config = dict(
    n_layer=11,
    d_model=320,
    n_head=5,
    n_kv_head=5,
    head_dim=64,
    d_mlp=1280,
    vocab_size=4096,
    activation='relu',
    norm='rmsnorm',
    norm_place='pre',
    norm_eps=1e-05,
    positions='rope',
    rope_base=10000.0,
    rope_fraction=1.0,
    qk_norm=False,
    attn_scale=0.125,
    bias='none',
    tie_embeddings=False,
    parallel_block=False,
    init='normal',
    init_std_qkv=0.0282,
    init_std_o=0.0,
    init_std_up=0.0282,
    init_std_down=0.0,
    optimizer='soap_variant',
    lr=0.00361,
    beta1=0.95,
    beta2=0.98,
    weight_decay=0.12,
    lr_head=0.00785,
    grad_clip=2.0,
    warmup_steps=200,
    schedule='wsd',
    decay_fraction=0.918,
    decay_shape='linear',
    final_lr_fraction=0.0,
    batch_tokens=131072,
    seq_len=1024,
    doc_mask=True,
    train_tokens=360200000,
    steps=2749,
    dataset='wikipedia_en',
)
Each number is 500 + 50 x the weight over its row's rms, rounded and kept within 0 to 999. Layers, rows and columns count from 0. Numbers have three digits each. The size before them is the row's rms in percent of the matrix's.

# layer 6 MLP down (transposed), 1280x320, rms 0.0905, rows 271-311, columns 80-159
113:515549440490469552494470470570553468526536423475439578481528326501417420546610509574501500530456521520535517483390421462503541453453485566535560522431506442453478445547566496410550508488562443453500492528479498558516515488542549555440570473
097:538425456520507479525481492459470414579473475526571464505460441553445458508515513424516442342505515533456553463507437494420497475475555505441530563502513551456475525508536405463448526507511528468576537481595489480518505503513520455497532448
109:469458558546560415469497451474439471509473557443548470486492477425509576490519573479500500552507500552471489480456542499392472386606456491481451526567588423402498420463491514505597434489472434557497527530421579520565573479559479501529458490
099:497511491459565500503454606408608542534571407451494546538451379553523520450560458443508499533431527546500486580531502470534455465516474444477483532498485574425538454525539478437473477521497511489554404525549515518454549459424458473525448528
097:485509451498462557536551418502446496483547528497500562518441462520518505451549554470478554498518490396552475510457512547458465480468612561427554499435489407434482570574562561510513594515584471536537564564547563390449560485547473528602413475
095:484470480530487500571448471533505578420435485499528603418512497511640474571359503548459503509467548533464505509536546461515456540554501456461531507485553489454551573515497474499517384512528429490480552487523497499484489532530554463490540444
109:555537542442535542485477375518419494496537524558419448482473451505408545490537478586438521508552595456526577516504348440521458568447460628515517498529498567540543485518490498473493532491404448545486422479594501503482518469491507453533426500
096:518486465433469535498632464489503514492573525511514503564522532620481506527457486413488576484427463480462533483497488561458369463549505565423556557480503560535546506469504455582435448554449564459488531347425485433576499488436538483512578466
091:479476473443479491550502439527485435483566467615485464538525513487514533467549425500462443447560489504380509528436536520442558554464537533490425439505609507439431486492606512572489508535507557504475556512578503554616562565546485509460539500
097:479467568541499499563560474557551575533508501431572441573529496500419519509552485546574576565612456520488594488495580571451498467604527492598507509508472453495546467509503498431453565503538486527494408514526470529524463479521466471424532530
059:533499505476488536529532537516521549541474498460564516465371523559460450535572561633502430489458476465534496598546478434483551517517424519499528531553547491464532567517439532530395465380438549461482552466514509544478497550415439458568465500
083:642413539526515650431524449438546424394537572482438553503484429505462479451491422483426522537503481570475559412465529557501545435501459565432543489404647421457491519443509522561462453602497411482435531521485483460552453460470455521523473456
104:481500508553477441525430526547523546524527442509443592483474530456429469484563548545529519534515483374483443507579594569596551641414517467489586487492519441484497481540549435516430400477536509432402473603454522451518477495465485534466548503
069:544433520460557408382509522480519512534491411436515525521445440587505523458529527519446492490469501349505584475511520479490465454537531487501553520465459463546588559461525565519369471499482447436434527494536371533541579489526548498539498371
113:566484475411540515476431472521537548538513539536523464578559505474419499486478516494534470494474479502586536504503452499481485467472496545518471513438480626509471564561501424459526441522310481516409553471505486497463492452515613537488542533
091:475490474478529548500471473445572393536489528497477537442509490501490488512448526568510432526489353461512523469524523465469534484455539519490529376477545509535474546539502518391437501441440426477475540515490460560470519537405455405465605492
103:530449569461508530442583491570556557447485543499485449512578507460510438480517482487481539535377448573563485534482528488521438428493548537453448463586540529455499508537532534505571521401508441588481480523549539440601410505561425487538512508
099:558423512556438545533539539505530436477619544487488489361435493447517418444444561517433445545487451516464477415538550466504559577488526512514563538413478417494440479431447536551517528469465453517549570570414585508570532494452479472569587479
103:471443382426463620409498506586507587476495548485533502548503534419604545533510451498538519467489420455512475521508581512450547469492472602586463452607512435541475515531444509462481534396483542474543384420506404536496555535570495486507529524
105:492453458544486527489475513445498530477425502582464521532510485560583597574486526496512570397471511546522519528439455475528523505620474509572483549413531507437548600579512562576546523522430570514456497575488499516497464593527534532496563432
103:492538573463486482505470575502452549411486547494477500465490576520451536498468497560464428497553468471513522532504482463397584503520500489467515419550449438566600492558430580592509509481452490479441554498499492568520544552547555516487543476
103:553467598500474514501507573475513539568482409468384536499486448488539499500525532542496488373428469528464565459454598444491470497456479430399495547518517470496470517474482443460505530515515395433551457424414498471444562511524551566559511604
111:583493477453536507584441462573529472554528514406482532534514504554427417435456453504459463544499428496549583425513430531517472404409501482518524508424545585533480549403493445512612490459508514538483512587496525490496556460564565495560441458
113:526447481485533597498446432442608483441533469494522547529477536482435473548487467453469616575488521498509442523544465538432499503462538496496523540544477402548544518516556461519484541554498489459456552561516538484514546525487511513515500488
096:380497476482452353584534479505516473505509506480544493448440456478493394468528534535512507488532494567475490492485482459462504510482475545577506512581535511526531481481510517413506427420473514564565495432531493487471488583449487484589582481
094:502548509509529403520537446464503386481551447515589528511509421502501466522570503472450458430547464405513521511452504489558525543502480525570606530513420524358461453533522418543533447466433509499492527456465578584448404500464476521557501489
106:572500463554498458580604408426500549510477588486499488450412449410536512513560397551581565479483571490458488423362463401535498547485475500567517470549522527496459427533509537486513518448499444499420404477485452609472526564477541487459473495
102:444457494498453493567527523527522477514547532486589621485544491510474469501502406477477584471468468611501466543520467496451382612537463496489460465466535476536494565496496457473515526451537481545577505450486476585521448473513550549559493532
107:495438449563502469465522532550490553447480513490452446530537538487495526496494560532452548515425411455498476508495485515577534614504525533480468604536514452555417506469455568474530490538540491528546539648537460476435491470507364586422493496
115:500484524508508536601512524409475441505490557540457484475567551523522476470429490530529492537490499514493477506412489533535529569430475511414482441477529477454450510510567553444497469426422438582491539483489558542492562463505422609558451508
084:556483550533507567496534494477506424403498564495474518546503452561451504489457498503474494583501452513527487588450489525465538472511530485517523494596479508578558504535424540516462558420453511533560400508517452479440543448461464505473486449
116:487472466500503468482551518457494473545462501479479522523463484522501535500542504507509490350451579436580490553519561542433434520430518528489438474501495471483530492445474588522521454483537397531460517453535504435541494523499496551513520469
101:495550502570506479478505497560490448488457455496521461348477502548574461455536447490396587519401529503492500460497492436570505597530487565418496514546492463447529457456423508548544509547609518455597463504504454488462522515550518528464516418
088:500429499453470490476450538450440582524559464560490495494548461571515442550530589540551535419487508520479571484559551550412502475470479590536435466476487541486480409544519505525553508503609499439445532503558504495450355522458496488505504432
096:488398439428566463542438507499452438527543496420449403508489404505598602426565520478512485473427529505513498478530561490527508477529590472460464468455485517512476550481521482429466467491445472578421537401575527542487503579508504459528387497
097:459494492408472453404485483570483451492536533468498568406494523546539516507593544535497600614541508444427381476510466492547482503498525539472534439451466553452454373582465501605573463473552548414490532500492573436419428478497424484443395397
087:534492529549577504518480561518537484549476519471409582495499477447450510525487453459582480546433506520580532495488495551531454510493509478484463520439438491536482444528431433519486525416513492388617506495551479490563479511430602516646470475
103:528475415495547531448452530552497478543482399503610593540454494528590491546522536472521514542473483520510464575491469521574528543547502504524460421510505555486458408584518496454563554497556478465486524519526526456491484541507527609537557496
102:539475489525411488493599429539482531480482428353628567495475479447506437443525453531521509392484557498486472527529443462474449474526511473528463472528517522577516472503495410492412501553522436541469455524572572554516510457633449466589552538
105:487504547460553471541466501459523557426482504414376453516482546587559541400365516504518520484479461528607449518400476488559536472517395430497466493430444534548487473513442536597429518533538511586521552547528471502469497491505497469514488523
107:527521593466531552476487460547455460408492475440460432585536445554483530498539452522524560358507560640473483448458541449464447494518524457435445486442497498466513459521507471451476475466480484485575546629481497548555565518533496560488507594
# layer 6 MLP up, 1280x320, rms 0.0928, rows 272-311, columns 80-159
096:509548538437432422494499472553536442575399478571460498498484477499518449463555538480373485540503509511512465429507483399480471461512500421454443535500572479516445411475470542560559532453518384529585467423527554518487516579468581549479392538
101:548443590537534468462486463514482448518485535553455461415425471536496476581529476506578487518449531458507543440497462487490553444523551433618453558536486442555539465525511478561505482489520570466427495593532562553563500466478516619459371537
100:435488550553487489483499510445503493512516487518528499417526433522515460425536421537480526590589518478543584462421502476469525474526454637523513487499501448546494552428558426450426460541497421524487520604464534569573540484484502537470556522
095:458502518522446515518447515497483485516560521533496439499502523413415357584473518514527525429544555524500487500529493514524443541511527444435514584450546557519491575486353520403489473459438469556452429510419462644526454565547495463551603592
101:563508407419530555557557489534584411518536478512515486470445484517521494578514512502566458420524432410545420486477547542457492458525440456589509594492501526484464502536535490401472438549424449642420551500419578479552468425488553472429518555
097:508478551435502511518534555489440451534427451533507414522491481492516575446494474466396395503484490494447551459517459537635482531427506433587536516481582476506509582575480472569380465537597511583531429506488485409527496443530546509570462457
102:520546503403587471500525513504454533533384448459426550479485499464487542465505524543506561472421571572482455485477436486551439508458570470523511528455484623517526474486474487455475521490552543457483495509501416554499576365454496529392492504
087:546466497543490479656509584570572583474519536500482536513538500503448524523455561511437436548615536412529470439489496483526547526539484505526453492503481478525581578592488562519535493479529453574532503480538429428490458491520528559555461584
097:571420527528534486406480462562498506459443553500483500474561439480514412555412548542441479490467526548481583508523516517596641523512536500509491420546514480535596449416423543531493509485564498490454468569507475479502425501526535431598533530
113:496552524584476478400544455481583511532547434513402540489576592565520513478527504457505461437448529438418463420487443541510462542531433543508443457627533490482488466465435477507555478570530453658522493514490578505494488524517465413544540407
085:443499567473448432466456519448581502593511521529550471531569541376470514623529424568456539566535559502568514464450468499413487490510456448519454502607500565376461478609530480614530601470480659523473616484465511508467507534474440549427446519
102:582445539472459532531513376479446552508444520508506443474501571530608478534462552485585569462398580511485470475477499461410522479457428459544441509428503505440504546569476413592463462502489503443522487492538504422488520413529568441541485486
097:415590469614378530486506538433570501528464495496513468503572526467480545464470469552562470568552464586435504462561486496450560537513472540408569523537433476552628525552512553388519530457407628441633532512517532505513448470440477459520513480
107:553506556476441520488451478511490563582536507456446525382462422500490548502527604430600475445523495455575468486492584520518462486529463494554471515412467531536455496463544453507457429462545431472449522538436596526519504513449589526499533445
096:474512555556492423530570415478536493470534559572414458546532530425497458537559469517524523545487560514492431557509459571510428476519532515413441435490402468512506492444522572485519523580438438503334432485451559506470478556456527416492557555
105:524474552545521507424487511493562515516488448530443616646523533466495489606415552488569466602525514489423500505515513460536528532589357607539524534500527575403516654490537510532519458553463540465470527497461445570465458531439518519537534548
102:507507490582599507484456424470533615566502511525521513536473513571531460538421467490428393534519613484527401523459641531488473495493562491594589494488581504572504525387486367536519504548581452580475630503422448435474514476563496485457463544
098:526488510469467447506413482510468423509527530508486515467434593583492605511493526486465473539505532528541498403509474504542458608491486392486536432479415485486560576499490538540416549481493560503427479490495488499593512482480433543362458492
105:506504552495428479528593511511493544498435547514508601479538436449588527466389492546587455480477446598587427510549491485508447556490495485603471533577527581441527514504466462474475599493435529524456541494451520585538559594532473482453489546
098:447486515504489557437389535594451466506484491491541592563470599514542516510465443539496579483464545457472410456447432444525542460405486481432486660466467479487482500514490522517482414530509513497526485443604449488472466451463487543569479517
095:563533463479551494584469465620470524481573455580396556493478506406473587548466490554491470402498578380483464589448525444451509463543466470457494482473437395483516544483454557558443445472531563580518507475452520526489495490483494523574500537
106:590604504477583478533475508527415514521541388502476429473470538500498469487561399534493468440551468571434585396456477383431491597458550570487501409599412494470491508520457483492520547426513563465479527476468515587549492519453485525503469527
104:505479555480554499527464482551397436467474505493550585521458515517501447532488525475484491570397446531482436494494430526515437501515453578520522558533467520394478555584516453488491452466545529500453594576463455510543469451452494575515478422
098:481490532511421616441502478515509455597449427509457436469513555408513573438485432490476463436428528431531473623534463546514456522565468441490533492434434494522471526549458560611440595593509462517492420512465496486563468544511611491492491525
092:475533510531565530473497491520540570518440452565516430467579548515570701494477525540559567458412574573475520460495526487473434426536492535453526492548523565513631587550506513456508499519506442561520472576525523523538482592447470577447565543
100:497536462502546477463483491483553392466535458520403500479610420536428439548535535425445374568427566505521448537542605512518463445450485527550534407536502478504438502515485465547542495513506476569520521491509464513545479558613395581410505505
093:555539425514483464497413540384501462560466339534370506539641501439521416515486498499492473519483540500476551494499516481569473592484453421513472500534535456445484607524525509493489456496548561399500453500537452463517468538544576531522512548
105:474490534498537464524520546461507533399553518570490453482462575460496510471588543438445491413521547555517463532405469492442462482545570533445486382451497510480489491481594614496548470451463524435516532495526569413585593546581390515450511565
112:601526510494466479553482559485441541513432494589508483518464466365616452577504572564596568504606500454442626464491508468500524389434410532486541416498525514523498521490539506446512531497525523472531600487547497580553463491445533481553429546
082:494465479466520470514543565463441529524495452509532527429473507477455496520503478541439549483531537571465486484522496467534526517578487471482483593483500562551439495420548507455501551555428464489570553482449547474503551480646521472362467615
110:511553564466536558491622567580559555530429493461503368545453581508474508449461507508430392413555530531475502505546540551489513374546504490547417462516457474549453592550403545576517488570453485481548504507485583527469618533447529492503540418
096:463472553441516532459562460461526449428466448467415585569529493536536474526485546515501565527516513500479529534399518388538465484439501533462523475506538492578484541548522541541609523464535550500465535444536458501483509529464541505554536560
091:572493435523531506558401388530464500580536464535448477482421398479546532566554429408596474500452488557519423552537584453466444532498504440444500528379495515547586516492468473446451501522499443512460508463442485471530543388573402483433477497
096:534465516563498425414514500405398506561443389538430548573500476538522452479505466427518508489480503520455537459468447424521439511484458533470501444516517524574540470531519520531539530536472446442473564396497533507484604480505416555414432585
101:500474542549417480412540477539492462470483540531457492506490479472509558422529468488642474497488488432460531482447473508564477522519637467431603512485567564448590500462517498573556461498593489498587486510407445457531461443360516476421470510
088:450519483483524612519468501383425563483507488534488421526555457464621509588484563408451500516551488525503446582532419468495480463522520496409436372559443508474509560492520455453510441501513541445560465600499558507567477605541487488465507488
093:522613561468506546517531464552440503502401450494481497560491535548521561459560461520553534506525628435448504503498432513449557432519617533554493455533488522547433492436512520493485374451551429439555549468557572477583596551469454571461522459
109:457502462408409576487503596512444478510578469488470538558541572464453419452493500530476503476416505564547567513546480591399483548467531440526479467494473496534544352552563504507470529465644589480498489465525399501472536508531499517562538508
096:509496538535527505597547502411470524453511554570429438499432484395404427509538512482537532456513550451436494548536565448536415484432537481539536460570429519443630509481483431417515470519545557442452459467505567517478511486452534489544511504
107:483543494510527463432487486434497456518510480474517514572532450586466490466456473467514512501452487620555452601495402464554518542534423469472485509623423567491538460541424487530444493381553633513583551567553559477569497466512515463531534475